Each number is 128 + 24 x the weight over its row's rms, rounded and kept within 0 to 255. Layers, rows and columns count from 0. Numbers have three digits each. The size before them is the row's rms in percent of the matrix's.

# q: layer 11 attention query, 256x224, rms 0.102, rows 113-127, columns 0-223
# k: layer 11 attention key, 256x224, rms 0.103, rows 113-127, columns 0-223
# v: layer 11 attention value, 256x224, rms 0.129, rows 64-79, columns 0-223
# o: layer 11 attention output (transposed), 256x224, rms 0.113, rows 64-79, columns 0-223
q113 098:087155176154082110129134171137110116145159112136154125144148129154138136110142162103115136110149121121119123108111125099148127111142141130114132113115135135145099170132101141145157129132097128140130102129087116108107101156144142112171116120104157156140131110113088162117114181124149126151134144131068187104140169124146115184141166158158155112151140129150090120135135122114164130138143105084133137153129191160158130118128100136108122127127098125149155144129111153162140087103154138146126078125064160153140150139179136106154154132133071114134130135104164125093083101138104112111095151102156141178112107135147100111157129151110122131088149116088120101134150083168124141095132
k113 094:079179140101102081108158146156116121118144119115129158116141123096121155159112134152106085115106150120131102143103145121162117088114166141106123080156142084087105140086127124138152126115104163090081087137113122106104111189149121106162133085146134150113109101134147112119137154110101132094122139142094102135170116133132088162095089140145122125116130127156148115136130155139145124107170129138145133089124106159131133122129120169116121114129113071175123142103156148125131156104143104147122096158149146124117128180084108102131127124108100128178117138119131110130111153101103099112192109142067154159151152128158111126151146150090126080158134131131119113124142095104113124101123
q114 099:146132128195117143147093117129146147135100144117159109101100108139124175101104114142095100130130150144053114136174117126134128162123142097118102110145109117136102107122149134145073125116131111118125171123106142169131093121093112080115125108116138141137146113122117120085158102092115132154117089103133092156105154151126120189124099110152155135120098081094159142114151136103127130160180141144148147132145173114131132119116138153156124075119139147150119152118126169156150159155111135119129118123130115135138150138172051115133109160137071077133168148160138154139105131142157142119165101153124138125116111152133116173132125131180112136169127143135147158112138091110148132153139
k114 104:148115111132119121105115108125084165117104136165124147130107154153075131143151109167112113131106144108117068053162128108207153123148172110131121162134135090137115150101112119109148156163063131124104156126099105130152130124112137107107141096133135172117128122110145087134129121141103113138125128126138137105086142157116145118128134058114112181104113129067127161162139139110107112166138112121113112137098116128164122131143135116128134101109075157089125125107095135146132093130116089102142118112145131184114099136126147113110127140104135125110159077105124151139109103135138168102143128122150110119172080128131131134125150126131102169118096130086126097116144137133147148132181
q115 097:135138149107100143134107105131134101133130120141117144115097130156140143139153118156122109131096175091135144147113102126144099144174186100060116135144120155115113118145102196128165087140116102158144143162135156112112102157118182137131171141151143088138146118127119139104120154144097129135158128136108129132120166129143154088129173129139114090132132132117111138105125130115141112136117116176090133089135187106118156152118103172120177131141110115139156142106104100159100127132134097116155191124160127135157098115131132162149083090128104158123130105120152142121108154102126036120089138162157116110150136118096124075152170142127107114134148123110117137143147120151128131154119
k115 102:126127175117076116147097126147140166126108136151087162131131123127094156124089139141171129143134159113122140163134137119162097102120111107133112115121134062135085157103140138149134121174151147126116113130143114115107097130105125161117114119069140136111118130143177157165133137138109130156112147134126117152119103118152154129106130125154110136112178135099102129126102084153156113130125095103099162093119108108107136096101110115104186143141114083110150119131083099142111146128120079109114128123152111132131154109114140115124108127142121105112114136187132158101163109101147073097116081140167108103111176179117164112118082120083165126172164113140140165104099131139133094127147
q116 098:125142163104157168131103115106111106103116139144110132128148160142100115132118083090120167150114101179111135117131102131144141120147119138148115119157132091145029136138164144140105133109090092162135141137098126141110140147127138157118149139147118110100115127111170147081116177126133116169141151094114118162184096116155151095156111141130119179082152154136152152149117119157147128135146133124123144139140130106148132142149104143147155086124105142158150155128144125144107133125130131156127133094117087148152163121123120145133112127120098177151156156153136151109086145120119094114107144126078142095087102114113169125076116120136167130104143153147154116123139088084151075175117
k116 100:112138146087122128134097130128138155078129151118090108127120116083104100116137098142101188134098115124106090108180100141118143158148118162109129135169134071125136130078124175175126144147110103145128158119112165103156130094136110106101173123095139156130146200139094175143120131154112094164123144145138105157143113094132134120122146126099101135118126140108166133104157139126096118128125096139125154143125095143122150132153133131148155133109116161153123090157118155151106131092111083096114133131113109108115110119132094117154167144129086161182131131153121141108164136133129115119129148124070157118104158118158150137096104135105116091128120141160123129133104170067149169145118
q117 101:116097097112100141119097127126093120145151119155126141129130143137123148139112127088152159106100169141119141187123133110153097119131053151108130147151103106112131087151146101132155148163107151131159129153153139121184114150124149114136121107132157136141143114111172065121097115115095114105173137093129144117099102193153168060136154144130122186138117138139153124121097118151118155116139122115101138132132123135115131151132165145091146136093123164127140099131121127123134149157127148105180150173123139088120135164119178110152148089127124148113145128122145120129091111127111119144114089161161127144120124145157105156148146104152096113142122123158173157095145179170101132116162
k117 101:107125092152131111130153162152139115079167099146141134124167104132128115079121181112164100144109130153104122161094131071101114100118086143069124119122114110148135141146168183136140175118156160152156149114164149151143130138128114139148129124104116165163124133130098133116122130143091132122149105139108196120158108133108150053128157108174130127136105086125108150120137159160176172095132122134088086151161158159110112141157101116124113188119114154129134141113144108123145136093118101119145119112148144118140148165144146126146141093128139117123160170140153165123136148123121104142114060128117117122100133108134108139120127144113117118155143124111119126149154138127121127075156
q118 104:094138108129140140113128105150141129137125124139142128104092158112144147171129184102137099148142117159108134175131104096131115140127105109104161122132122149116098121119074148141086135134108081127135149206131154104153072119080093144141086130104153121129154113099116115115125124162155131132123075108098115113111146125091115125169133182111108100111135181097149122150125159108137134106106077096129137128110173114143119126144109106094153087161095142146115120116135159085152146126131105113111131122157149116129112153143126131156180148109158151133092154122119133135109106110108128114144136154183140194109099127103108123124192136155140132166144137129133102171146108130118129158138
k118 105:168158109125117146128149107142123117157106137123088142127136149098119156175111144156125131146122081140154113130131098102126121116127139137083142112158088115119137144093124107151133152186101108164109137172145055148095106116136114165120124077112125108122108104121114116133127146152106082141108144125131170118107069136108170101167151149121141115117137148113091111171140115136159132106115127155114154137104089152133126086146082090102151097091094134111148124109150177146123143089095126083141123122156132163105109128108085121119158137103161143129156123165130119117135152139136157120084088166113109163140157128168144173126147102139116153137161140153140140130147108166165114108100
q119 095:123133175125111104157091154127151104154144112107123129107138127131083125149114085155153127126115110085113120126139087101116168118074162084129102146114090132138079150119122136138101164170143080137146105151101128136084141108088148109140134106124140125127135191106100089097146111128137150124143073127128164177116164128097082110108119144136141135137126129140122141154079131102098163155122132098125079161088132076150125147095112121130113161155105151105113153129110094159136095170128134110125110111139120141143111140121121143140111139147131103120131086136110153136119108164136206117157153138094100132121098162108118121174129127111153140141121107134155141128143136082091130101119
k119 094:142138156138109143093140144088149118154129145138119161141151099146139151146121156159077104103121104125101105128146112128132139124133147150173121105185125115101094153111129138057104092120102116147150113117122132081107159115139102074143105176152119097144120168112135153146113168095152151138116159117134159172116149084101086124126119137118137096138115093134165176125136162102105079152132148157170103115150125185104088132102097135087146153177077123122145148086111132122106120150124091144115139069168138119134138141103156162123136162120121119096123114105122143103172078151112127127132157132125112115135129138114140120140162129118155149121138145131138127137121160154094120113130
q120 093:134154128116131132132116196128137123153126146108130138100157114113122104106165174107181139113098129128142118194128089151171134135127158152093097196125154144126160119104196149151114137109101107148106140109131151165146138148115118118115168128113127136105123144160123128165106095086118131116142124111143097160106126167101120118107171105134139081098111142120126132135102135116116155100139128150129153156158141126146110121131118140131143136139119129102118158100144115109187136112137177169128102162113125115164084151144106145145100101133088142121136100166142154096134131120122127184132102098153174104116115169150105151137158130123131085133182167184119102142138137134101126119101
k120 098:124088122119090122143136134201085091140168125095132140131156124148114110110146156115123171143140158140093075084145120137139065083093156120083101143165119089126135144096132140108143137143100127159142094156063097155146107125120144106157123083116126156110150136115146115154105138134164145124119141103158097151127139134125137144140074130119133163127122109139091141107144135132152134119128121142104166145167119167127124102128147123161165147129122109075121114093123116126132092102142140178119157149115143094144152129161133180138164070135155108138133108124168139116123129134080102167121132108115129136138157111106098136112118146107179137138130101074124107120116117110129093122134
q121 094:111134122105108135158103154152085129145149159126074129124122159140141099100141096140127148098105155113153101131116154127082130089105148173148112162127134126146122092092114087114150112149103162150193146126153127105129154123135079145130110152137125132136129156165086172147125125154109141114081126128102086133118127093119162121154117167144092132139079122077116125096116129124159158144108163104165058133122150126109119091102108139124143138118123143125128122128124109146148098112107148126157132219086139137115148157149109097104110091119142084138126131141137158141143157119119104127101144146137132090128103141153106139110152119070090124102133107132089132106084114115107147113132
k121 098:158139103140137104124072134138131100073160102132124131136154099096128091139116116124139140113139116146133161088131123153116094128120121105131113110102149139141096115138123133161116090143086167120106137117157156101128104134121168099162090152127160157107159148108152110113116082076135125154124160143127113149112139127128149118096118148134105105102125119123134096132131145117148182114082128100154100100113119099150145153164125117121155144147146108071142182092129097185125137133186160124131129152095156153160106186106139148174153142130158130096157108126079135124139136085127117139100142116155092129141117155136162179105102119079114138124161113142077117146110104121097107134135
q122 100:116106125117157130146073176163129153101163140099138133119104113114127103138136105123141152122128143128143113141106165136136100104175110118133133145142121122157110149116108148112177133147121105169118151116141068081106146147129135174160147134125125106090089104113137099117171132177112149140112132155131115099082146155129169140115131116085083138175157108115139157126132119117178075126099113110117148131101139140146117095150153125164140129094134110090160102099100155085126136137117115110093104157061113130157163105129145170111131134158147119099127142137177170116155114166161116139157136137123143070122131091154158156119123133135156149152128137120101116139132131153105152085149
k122 100:133119113083111179122068111094183155071128137103121126123124108074105150119109120093125103115123127145156124147112157126124089099144134110104145134114137122159125136153163126089103127073113102066156166081131150133120139148156141113158131119115121086143129146125127127126108120134169162118092150119133160130121071131095155089105114138120112126172123141107170103119119152144184108086123141086129154117171126131150108119128117100154133111128108121133128127127145091139151127135122114152124105167122098211154120091099125130127131114172170120139113130147090124147119096156137145129151157142142152087083125111161113105127139111148164096106122138130116108087126115116092113122132
q123 105:124107147098125150139150146111084157114116114149083133142177094116125126127140149119140146144159120174140151072111116135098130180141110112084164129109152074149119155153143114130187143128102109128087120121156133137095118137137119139068145132123171106146147136153116098167107134119109108155127146179178140146113101161167132130107144118081167146122126133138182112098141131105148136140131121094104116129110148092152108137137143168085148139124111134111150158134138108140095128106161107138155124128105132103093149105108146104111153105152125116075130094112116179125139125113143167131085142135160135156123148051179117139138132104090094106106125140130157138110102148135135141111127
k123 097:119129130144119104193103143129097100112119130093090114179133146095148118148121152092107128104111135120107132145145166113106147117101130122138164116150159129154127108136173113155144158107123196142156128124180097139087073141136139110167148162103120117123172129110112127117118114137159122112109109125135115149148111141122116102134097183149170160123156069131160104158142168143143122109125106156176090138119153112121102130087141181096147172155149134113155105115116144117106118090131121121155158124124120128111135142131105120093112159154112096116125141104088109111102146128131141120137095152172080093127129083118110127131111109131093119149125089154143095167154167089105120140144
q124 110:106107141100135098146118140131118140140099142134153116117139059140165106126147143067132138122140148153158145088146111149121087121133117128119123156139085092077092131113094123158101082091136117138116139143119105067121151119201149180126148115155164119096131137104143118134069113114153132156111135102111124140112100145114111134079114129135125138132124146176155148104139128104157122166149130138168123116132080172097129133140171128161155098147119110102127066141143135136084127145118106135095130111129141120152094140181169133124110110154101127114113130114100110112133130092159119136141115144096150136120130106133116149136143126092175126099145143135129131195103140162144137086112
k124 108:125120149130159116123130079140145091141133093103141128129104159105117135110142109109086081112146161128096132141121146138118148085151145146122128161107094125167109170075134118178108053122145137102122143152143135155127174107153158160110108108109132127101135173152151129170161172156125109138096148115158108142149142153110155106162136138185140087139091105127143149111128132162083079134131133125186154138109106133115128135115179151119106125154076139131119102153111136113164099117111094149130071164096147108114110138146137098101111149153145134127105143142135101157121146171146124150116113101131178107112110116159137119124129117127090149129132126133154140156143082137106123155119
q125 093:115129140132167150130146143110167165137140126114130091084162114146147149147140109155141106153115125124139157176116113130093144129096085127149150136101126132100125155140128112141141117115115138122131095128125116138153143118094120065172133145101118097133105096159115083116133165135117103135116159149087124145111185112121109150154150133132124137166172140117138139121183109084157088112100121126141119146126086121081131103097114132146135155104106144106101101172164145125149115120119189119052179153130116126131113113146146112113151111157097122113129148077136164172160138130141106128116140124088147190151116119166157135111129127134162125130094129106118167099117139121069104142123
k125 094:091106095166111100170137125109130163137124147103124115131135152103138169153136125124133124132146087119149135135145120077093149152089123119165173116087104156162118151121114093117116131142150120126132107118120149131143139117144160102175160124162079133073128118167137092120117156143140123135119105115124107158101140123139108122149146112154163094091133100105111123066141111106130141096085131120103104107164187135121178102106072112145140106113100120155117113126116118173129132139111153146161133132129155159156136104167125100140149129127123147092098099100124134161130146151115092143130166158125139180117101138188135104127059110144159141111121098118100145138107170112116108111140
q126 097:103104101108140143080157152137119147117143106146105112151082120131126098116157139151139119110103154115120156144122142116073115104150126088144136134131109114110134103125091107140126138070190141141147113132124113177120102137169132100166148104122155128130133107126127144133163152150147168113152138144106128162135131153137122154130106087142142120122108078155139099103097136136147165116082156137086135168090177090161127140122140114121155120163104082104167131126110177141116154158138125098072128082107132129136165126146150128132149124112100123099168109107161096165098093144151141133113106153098111109077134090116107140119139177146102124121151124137123095105162172140090107129155
k126 097:091113146170157149130103155108156138107150149161147103111119112099091131093146153105105094138132122128159109179127104102105111107201119104111133144115164143131105130158093128102149147113123102115117105155122111140131143110171126102115124079142078135172141110138130152143110103101139108107117109090105161179077134149113054109141099121068137142145147118084153124154119076104113095086106145141149169143105142129123131143149130135120138144116081130112142157137135168091146107113127102128105098115169150113163103136160107135125098106101124114162141118156119092153124136112145090121150119126154138128139157118144164114121182148110109118125157137144107131099164141161128099139124
q127 091:151134121136105121150127091112146097161159130185121115132177154160119098141144113111134119109162129114096123171128092152139099112153123146118171144145114159111096120140113148120167138104159085123147134107147113157159192109150124123132180105111134113095120142089135158092169070102094084112114180130174154097096127137135114130129153153109149150091137128143134160134127147164102133121083094100142148150119085169143130145152169159116095126101132119129137141156122096159124104170107112132167137147115122115122146097135153146134086169165160117135117166150120132149144175163135145120143096098126134127111104101130104148120126123118146124089087123094128093119108145140098156142118
k127 093:124169126154110147100124068116125116121091141131139115155143090158163140078074126078104159138148108138106159114146122112133136121125100099157136143146121103123094134091133137115085095104133126128129153084156146097105116104167111110110191091094151117119112139105122144132151078125156129139122149141115116105076136135108157149102155144120173113122097123142097153133118115142118143113113108107117108164160118153166101155179137150134101114096122088164135125124158097120135110172127126113135111135167125116127155144168135129161100113151124081105100147117130157142138143129122157115156106123185163121072132098163100148086133142142143141121120129110153110138109115130096163175168
v64 085:089187143104102098132134138164118174146114147136139111107121136154148132131115121125146078153142125192095123127123119146102108141121124146114119139115127112133140145089133177132117112105107141110133126117122118116107135069096131136127137119128124113099113140132092141136133157091146108135168098114153196135125102116157097162084116133156145106157107109130111073143132111142173086167151107155094139127155105085109126116134163152141138073141120073115149137128145130130126123088112114137141115107144127140109163094122103124099186164157143118138113099156129122095144166108142094165175100150152090107138097119096116125128137147106178110145080157122140162161119163119100162137151
o64 090:109165127137112132128149132155090103128171123130157130127099135150142148138167108099117128104127156115137128093115109134152159113145147113144093118130135129109118140110117110141107139099159095128171096154099114115131103076125106135118094096132128095127157132109125103081120185127136121104168155104108117129119118150130119075153135140129158177158124175168100119119148114114085122121115129118107138115126166116107136113115112090057136109150135111143108091150061125154143119111122120115107133137118086112106125124182164151119153104101107139149101161139149128109128169115174099085106142084147085091145172158109089124091146125125127088143153117100113105131160092128149071123127
v65 086:097174141132101136177117111079150111120152138128130148113111154161105145152112163157189096135112069132110107102122109100117112076119057111116092109082140130132159161125093139135115126126113107118152099142094136105077155151137150125103144115092142121132112135110117120149115131161179129106126113155145149156088118164106163176123127163127077101158146103159127104138096123126147111152154117124105136113104144149132152116157103104160138182164125120132126110154136151154155137130167086142091132078119121114174144162155129118132145104118158129120098121124155109132105123148158140136109109170107144094111126120089154120121148099128119099118130074098141141148144116143139137147149
o65 092:099125138095112115136146103165141185120135112114151133115133139116095105122117100124105146137115141183103133128139109125162136159116162151143104135158130134119109173085128104121136134105155141144141125141115084141162137111166084168151125131144122148136142119102194121129114087079085096136127100107116092145145095110140110133171121103099119099132100144159132118129155134133133108171154106128146145120148085138080099124144139103134108129124145150116139072121146098128136163128124107107176130146149121107112084151130074122134175102114122153133104168131145110140145152063112144125107097059153114136110099071135126119116175147136102133130162158116077139130150117145148103098111
v66 084:141126157097134123090128116148137129147142131100133165122127120134126129094172179144155103110093086130102145119122092120131078082106113155095140128140080123153151193112111136162105108164121113103119110089110113099149135152133121103148141190153144171141147107163150115091157163127083122167131151144159099118132165161111129145136147116138059099136122124150118181151102160149120121111132099165142118140103150139145094161126150128141084133147082114155129144133117124116123171079145156103137168106154118111125161153108151138104134119102176111115174149135118114140130169122138151123115147129095102073136144147101151117139113110123109089122098132145153126137118122121093129109143
o66 087:089106098150098120170165197113149144121130126155069132110131100099155099161154145176143135144121167125168135140095119151136092104137091144108107121106148137132158126121149130154119141139160126127084125118088121125139134133128110096147152100125138134118121144160160099125088084146086160134117149081129131160121084133110109121191149117141148200118124143134076123105123135115110112159139126127115117169112147088095155129135103143149132164124103088120122133128114134104128117121137118100136117161156132128134109126145121096153125112110115127098156114092123110111098137137095150117148120110185134101124101086145084105129131156108120133160166171106098175177151104157130121154102
v67 089:111145129124146096129109142078122102110121155124151138109093083111105142112134122118143148127098150130113165150112101122136120122117120076082141110109163085139170138165109137151119181102142109139140114150155127118184126117146127147128111146110096140137141126140141083131165107145083130098133080120149148169116124125095110094082119165094078088118123138137111129115119115113146087138122079139176127177127129111153169139153179111136147127123150140150056134132171132122145113117152099154166150128152122112098141159135137140127147130149125135110122128142142115113135172140175104117136113185110122165110140162090150170128117135078136119101130081108136133156122102126104113153083
o67 095:111090122139106156139152074151083120106138131112093129149128163141154144106146106149118099118110128131115076082116130171125098156133115109182112127162126126165125129099145096148091097112163110122151113109085114147128112120146103153125136103110143119101123112125156130155100093136105129141130138115138049148148135086140170157151109099127128170170124114100179117142151115129153088121121117132106150094132137120111102080118157134145107096112149166140142103124175159116137120106075107099115112123132131164117132123167116134172126138095110140144151129147146133151148111117104073125169138098133172132147120101147119135084145071166118152153127171131116081106118143148149131132122
v68 076:081090128126114131149123123121128110145140126144105106089110117127114146172131134127073117127105176103132139146061119140136169111115147118157132139121153118119138137153134101207142112132112132186131116127106165089128130122121107120106124133164162135117137118138124082131118099138092111124138100105154146093097129151159115130144112113141100149122153140140148155173072126111138127100152133130178135155139139131104121162096141157134167173142127153078163104137133154078106118118125110160107149120151141171105169136122149118143104108116121122135138120124124091122156137117074134139128134083138162138152074078093165128098153102180124156152160141116162073093129134134139137113133
o68 078:103136096078156154160106151123166109128114125142147143103089156098136120120160122173103104128115133152109134127168140115133096142175100159102109124143145104114103101135127128166169135104123128131101104100194115160160083152095116076160165168126141116128112133104133110147143111107144114128132161133142100104133148122108119142129182126132172131103122095151164106134136077141177130092128120150143147134125171133137094127156124134100125114137162133067121108138141117109123140111158104157140082129116096133173089146138121137173094122178172123105101081100161116127120151137109159076150105149121113165141131104084100098144140158135119129093113131128126125119113111141134140128096
v69 088:123138131123156099120119131126124171140154113115107113120127119146142100166094128140137175114131139132137131145190129153090116164105131085083132112130139130134140146176114145151102154118109132148124132120145113086140126095129158103120086160172133146112105127136132135138096107148127063079132110160105135147104183158090115114137132091116141065136158117116080208114156141124122162122109170125124130168144132097138076156158124103151164110105113143109158131135104084154115119114140165092136167120149150148148112142119156138140127134101159127138122139125087180125163149125114141132157142119124139123096101140136141134121148097088133123139132113099092131112121131134211124134160
o69 087:120127151109096109102156117136132091089108101121157139128146128092145114117167121115135128101114119131117116148079150118130157125158118126103106103147117139109120075116144099130169151120111102104129134139136128140116150152144100110151095101100090150082168171126162118123110117095161140161113147125174115161125141133132174123127111124144149141158132081104137095123188087104122162142132129095124118103104130109130134145069123155151122148114155127110126163136112134078156151143101132137136166141132147145121094122103103137133145082101146115106115106141137140141115124146124113091118116084162177152134123115106065119196110128145143122162064112187177154149112150113126144108091
v70 088:140160155200162137096140168100129099114123134136130153112155152131144105167137121159116132142148134084150131147136139115135130127144142097127114062145123155106108143126095121100099119140131122146152128156123123133128175110136172156103123160162132129155169128173151101073097152157120113132122103149120144107155135116052123113157169115128119107114121151137121073147112120149110124154151171091139113138110164121149069158158128111131129150131124138120114115118143113111131133144142163151158170116127097109090114190126097081147159083125133146083140124104145154150149146125142122171096145091099152125128102123124141140143112089154163132132106166099110135146148106167122110152106
o70 094:096168123108096147131097099111175133143172123121085125127094069122093121126130146118131094165098149151122147162131129125158129079128136143095132180124133118109161109108151116126134130186135114102116170153120140138100124163136112093129092128115141113129108112110092146153162086151101157161126147109122126165120108100135100107097081098126121138128109071091131092152119088117145118118117097105105127119175101092120150096106101136148118105101170136133113126096124177114099128147092114128146139111140135137161134078078132160102096157120152120140137114160108131140117074117115082106119109148133131152125135151128104084099147123156102141132144088153091120154147130128100125107102
v71 085:108145118117122098162103146095098105127139124140087089124155116116150096150092139162122128136157084146090161119139157142116124097168142126129179165108135093138133151155126150124134093101142153130157110133111126113159120100118113138143154146088119109125151108100123127122119134155161130114117108122120093140137117134142144128110105188170104105108130124114152106121070117116130126121097104147086128084121103122127152110121127146140110150182122111119118150124170146077089097133130172120131110148115167145116139108109108130096177105119086145173157105154104114147124075111086165133138159082153122162145135067154143133153088132127134062134177127140143096111103167113112139119123
o71 088:165114132106117201086140130126140120117143142158111141137127166160132137096138125144118143133119135149137078107151082133131150174123151151122125132132156164116118091126089135142087149121153135134128111148076139139124188111120113089085179132147129102141104155105169141138130154163100136158133087122132114137146124176161102146096146121085102132153081112132166152105150148133111104126142145154127106162100137153138115110126128082114147091154067136136111114152094142120124137131166105153102185099097094155090157086113139168140124154175154121143086153115125137128118140107110126095118136131102138082081150119109130148133157125112133126102138143125109135128109108124104140155083
v72 079:161130122110143117090119126095151098154138103126159112107112115154122127147080130140146084107109124135124111153133155093102121124103134128131130179131122098177140129122117119160168138120115091091109106110138136099095150080145126123105122110126141123171117123122093184129145128144123133078093097155173141165161117109134101140122157145091169168160117073137116110102148111142128144126135118154099068115146144114159107113165118130128116112106174099120132097148149143123138132123111121107127094108177124121069130170146146132153109071152110149159129173105129172196137126150110101112110104098103169102117131137161114119126154104110105129154137135103144165110088116125121152103137
o72 077:147128096096138087088124131148103122103126129126123120145133141091164158112107086150107170152133112131120146151111120079104118115117135087154135103116103140109116131086118118107101116126109116139135167100096150127136134149128117158141116121153127136151144148141126130131170157135121136141107096157113114090114159155114079131162132099098125100121141149118156143121122122122110092131126106088141140092077114092114153124085106105105140143169141162144108129154138158145104101132127138115121135128151116142144134037107119091156081180099189179107091081136121097118153153112104131126121136160142048117138121113108128081143124150168155135133117120141096097083135114132114165117119
v73 081:132105083127132149109167117128172129148120115104164125123119106126098124100175157124146136109129112130119087147135140139129129131067133098125145134118126091152151094140101136156105138068117108156119087128154125119097141161172157149151132141096146148153095107142062112131152143117135110103111105130080144096101135094121142071125161097094145142118156107096131103115123134119076083161115134139143171078127105131153146166158110123137133140133144093134078094113098114129051162130113160129164138120146125113112139154133089137130130101153137090118164096153154155108118168163156138122137120121114126126103145125110131144096135122125117160067172142125117130117113133101142114147135
o73 091:104136124153139113112104169144118140156135133129121114130155125118185139124153118114150061121139165155140131122136148135112141184165149129144169146126154103144144146109192146130100137140111114159150145064147099085104111165129114116190139120093130141107174105103161176110147108165138063150130123102123141112127145143148152186176125142124107108158148118125133130127114137142119129091149126090153087140113115143092156124064129155154110117100132117096131130132104164122114128154113112113099147117153105161109129135143138146155133148129143117143131169119130138074132108079108142146117115112126139165159143120123159108123107140148078144119107150111108118082165135139149161086134
v74 083:132145075105141081134158132119088103161116163156135091079135131118138151113132108103127120142141131080137095150160148147120132119141146136122129137106118102134151160128159120161166146114071097130139133107077143117115116126148133154106112112152152143120144149095143126173139108139141151134126149160159114150125137126128128109119101146099081143164109143134099089115144182148080094121162136102135141072144098119096151143087095117148126141073162156143130121105107102084149158135120107162144119110086168115128108134147148118141185137123154117126160087112137116140150114165128143108140118158165150114085159140100122127129117134096141097141150104101169134163124172095119079102124
o74 090:180076112129132133156154144167113112140137123123162131146157129103118124139117121102132132128094117149090091062122096152118145180128134124118130120147148141147120130135126134120133110060072119177111131095120127126094162141109112131141136125165093164101154112149106123094141157114112086104136115110111133129144138097137130131164106128159135121106122117132148138129095122155122124107149133109117094140086121123133116111176109111086132087142171150159116111176139120148113075163136136125107149125189119117140132147171133130132122135141109127119124164136141144164104142099125216101148090139116098101157148147101091137073120138161124164169151135145125148129128106095172149140094
v75 081:135122121119117126150130090130148111145163135095129148123090122165088126133110142157148126114132112119132185126161140110124158155142156106114118107132138108116137122146095169159130107125091146152135102156143147090122143145144147141144123142127123117097101099143090125136162127164163134137167082145084134106130153128152136149131096160122126150143127135119108108091144135185122098099104129151141138136131097173127101122149141157094117132145094147103138122145128127131086148126115115143119119154149186112130148089143117160142144149107061136100158158152127187118182141153117124114092121115104115124132143148158133121082144140100088154110164167175118121170068093082118080141073
o75 082:101123138148173148121117143148095136114104110139071098196138125092147150153157128094107138111121176169164081131120147122125123150118125094129161169108125143114114169077155121155078120157130146149186113101105084138126129081113104122107125094096103150100118130139154112112152110162161102158108143128091124139128151141145115105121138116102116127133140119164142166120135122103145153134108155127133088129098111139122148125114148105111153132109111109119127176117103104119131154117132155111099172127099115178115133156121079154114129098157139156123109068137133076118117095100118143166132095132131124102119108140100129148148117114133127131112152161151180106143142085114145174085124
v76 089:127123104119148152132122112147121107144098151069110119166144127097119130105078126162107118177151066143138122168131112109128142154135104153105102136147159108171112149146152156083138164183126150138107136107120141087130181106151103109158165110085120099103093099108097117144179088098161102141143124099105122135133125145126145080114128156124136150090110124145097115126103104076118162118124153123098108144115137098086109135142105122158119154134123061119174155150129116128125094133106103155132127164164132128139138079187148163165133128130119119150117118162112162156142131130139173134129114157116106127159133108146116096132127153121106125162094124120116125115109116132121084132135
o76 091:153108142136127125096108150140089102127121156157163129160157142149137101155122122121127118073138153099159162155130103091113136121105151131106188098124096152151172132082107101143112148085138145137135085133145126140140148113077126111140084152156133159141134123151135117140079138131129153131135093150148107141129109140148119101143161113118115115117119167183156141139124155101092121098137147115131046107127096123159113090102143112077132116140138193124118168137121169128152134124129154113117104127080118106154145116075115140106127145107103119121086094095116125083118139121085122135135119124172114135116132126146130181140170112100080105108144147145154107093113105141121124116134
v77 088:140128147156217125109136107120165130112071117135080131156153119165107113123124161122097109145128139118114072149137122126146135150100140144134097129125122167148144164130160147114117126107130138127198130167138143150140130127130119109090073142122153158138135174177093097136123096107109157091148094108141108150110135097155105084126112104110126133095137143112154183112118156134130100135145149093123109152146142145165152072178141106144132163146158109125127134113098139134101135143127126144152123123138125118124142117100114137140120086142110116125108090115167123143182088144155123091161138083104088122130102144153109147133159113134170134109105133101090150135134157101135142095157
o77 092:141128106103090102133104101116158143114138133086139126126095146095134067098162140163111170133128124170112149140120148096106130119147129133145142151145102119125107085079112170131111120148118097116171112138143109115158126151131135124159100161143144134153155086161128098100171140125139110118144097112131126119099094163145120153146096162162108111120132098054133096118110109132144131133122149130135150093105083153142163108116145165154112086101134133120115117117157154117138107096148118088057102164116117173124144125124150070108135151140119100166163131097131140146122123111141091146169137132145131123107165122132143127101098108143119151144111116117196124091108129111118078158107
v78 080:132131088150150108096143085138156121086132105166134140131160146133142138124105151119152069174123134125172136127121102132141170126132098129123147137174156144116186133113129169145143135140098126155127156088111117079079118139135133137106143115112099152130141155127115114136174145119127096183135156115128149119151139114122122093114136127150200088168114145114150090143149122102106091157138085091151086132143108095120152132112131112106108087127100108156154143090185124151097135110110157156100133149133137155121091154116158145119110123121113110103131173142170078094139145125155106130118085122111147126160109112120145144089117117132148074147145118117121125145088140108121132087141
o78 084:094130178157146102124141117132131105185127119133148162139129155138129151113134136098117136121148135089062109123110139100148137129109093115196129123120129121127121119148128082156068169121142128169135128099119142116089136135080105133148127115096087105171144094161125149135104150105079121069161143137108118130140105106120120079132106109120121100125117092115119106090121136133117138137134115129140125130166154135078135120151087139097131108160129157107078151145137127115118109139122134103152147131099069129148108135132122105111132138151136171126102133163106155110122104192088086148155176157151107107131131116098109138093122104149106129133132063144109136102133148126110080125112
v79 075:127130114153132091143130126194130118139152127147149138125121128152152136092073115092109088117091138145123117110087137152149113113081125084143107135129146150152126130164133093121132120136134093111156154145104098198119106162133138109164110117159174114133150132122157120154137166157150126108151093084137134150101120144159099155141135131096144134143179117088135147144095049152105122066151130101143136122095122166123109129128134133123118120143122157143139140123055096131186158127124121139149105105175113124146124132129114109143163152133119130091114116121121097136129165145122122129145147123135165120102114156169152144134127104131148157113106154101091165115124094114122127166181
o79 083:131068131138132133103164115137121132135126111098085117116139123147163119104121190164140130123166087158137119137088153139102161122130124164106116125167127093063117129137127130116162124148133153136115117120182119064162083088176091137137080150132120153123158150127120123137104125126140137138089131140092148095133140110126117130068098158137091130140147150104089092163126142109165122145148131158115148116139127173115137095115107135109134103085150082151128130123119151138098121129082152107107110177107128107108109134145120090098097137139109158133142120117115141097116184106157099092118130116154114139134101122109163095118081149148151118111121088143108132092123129147157115134097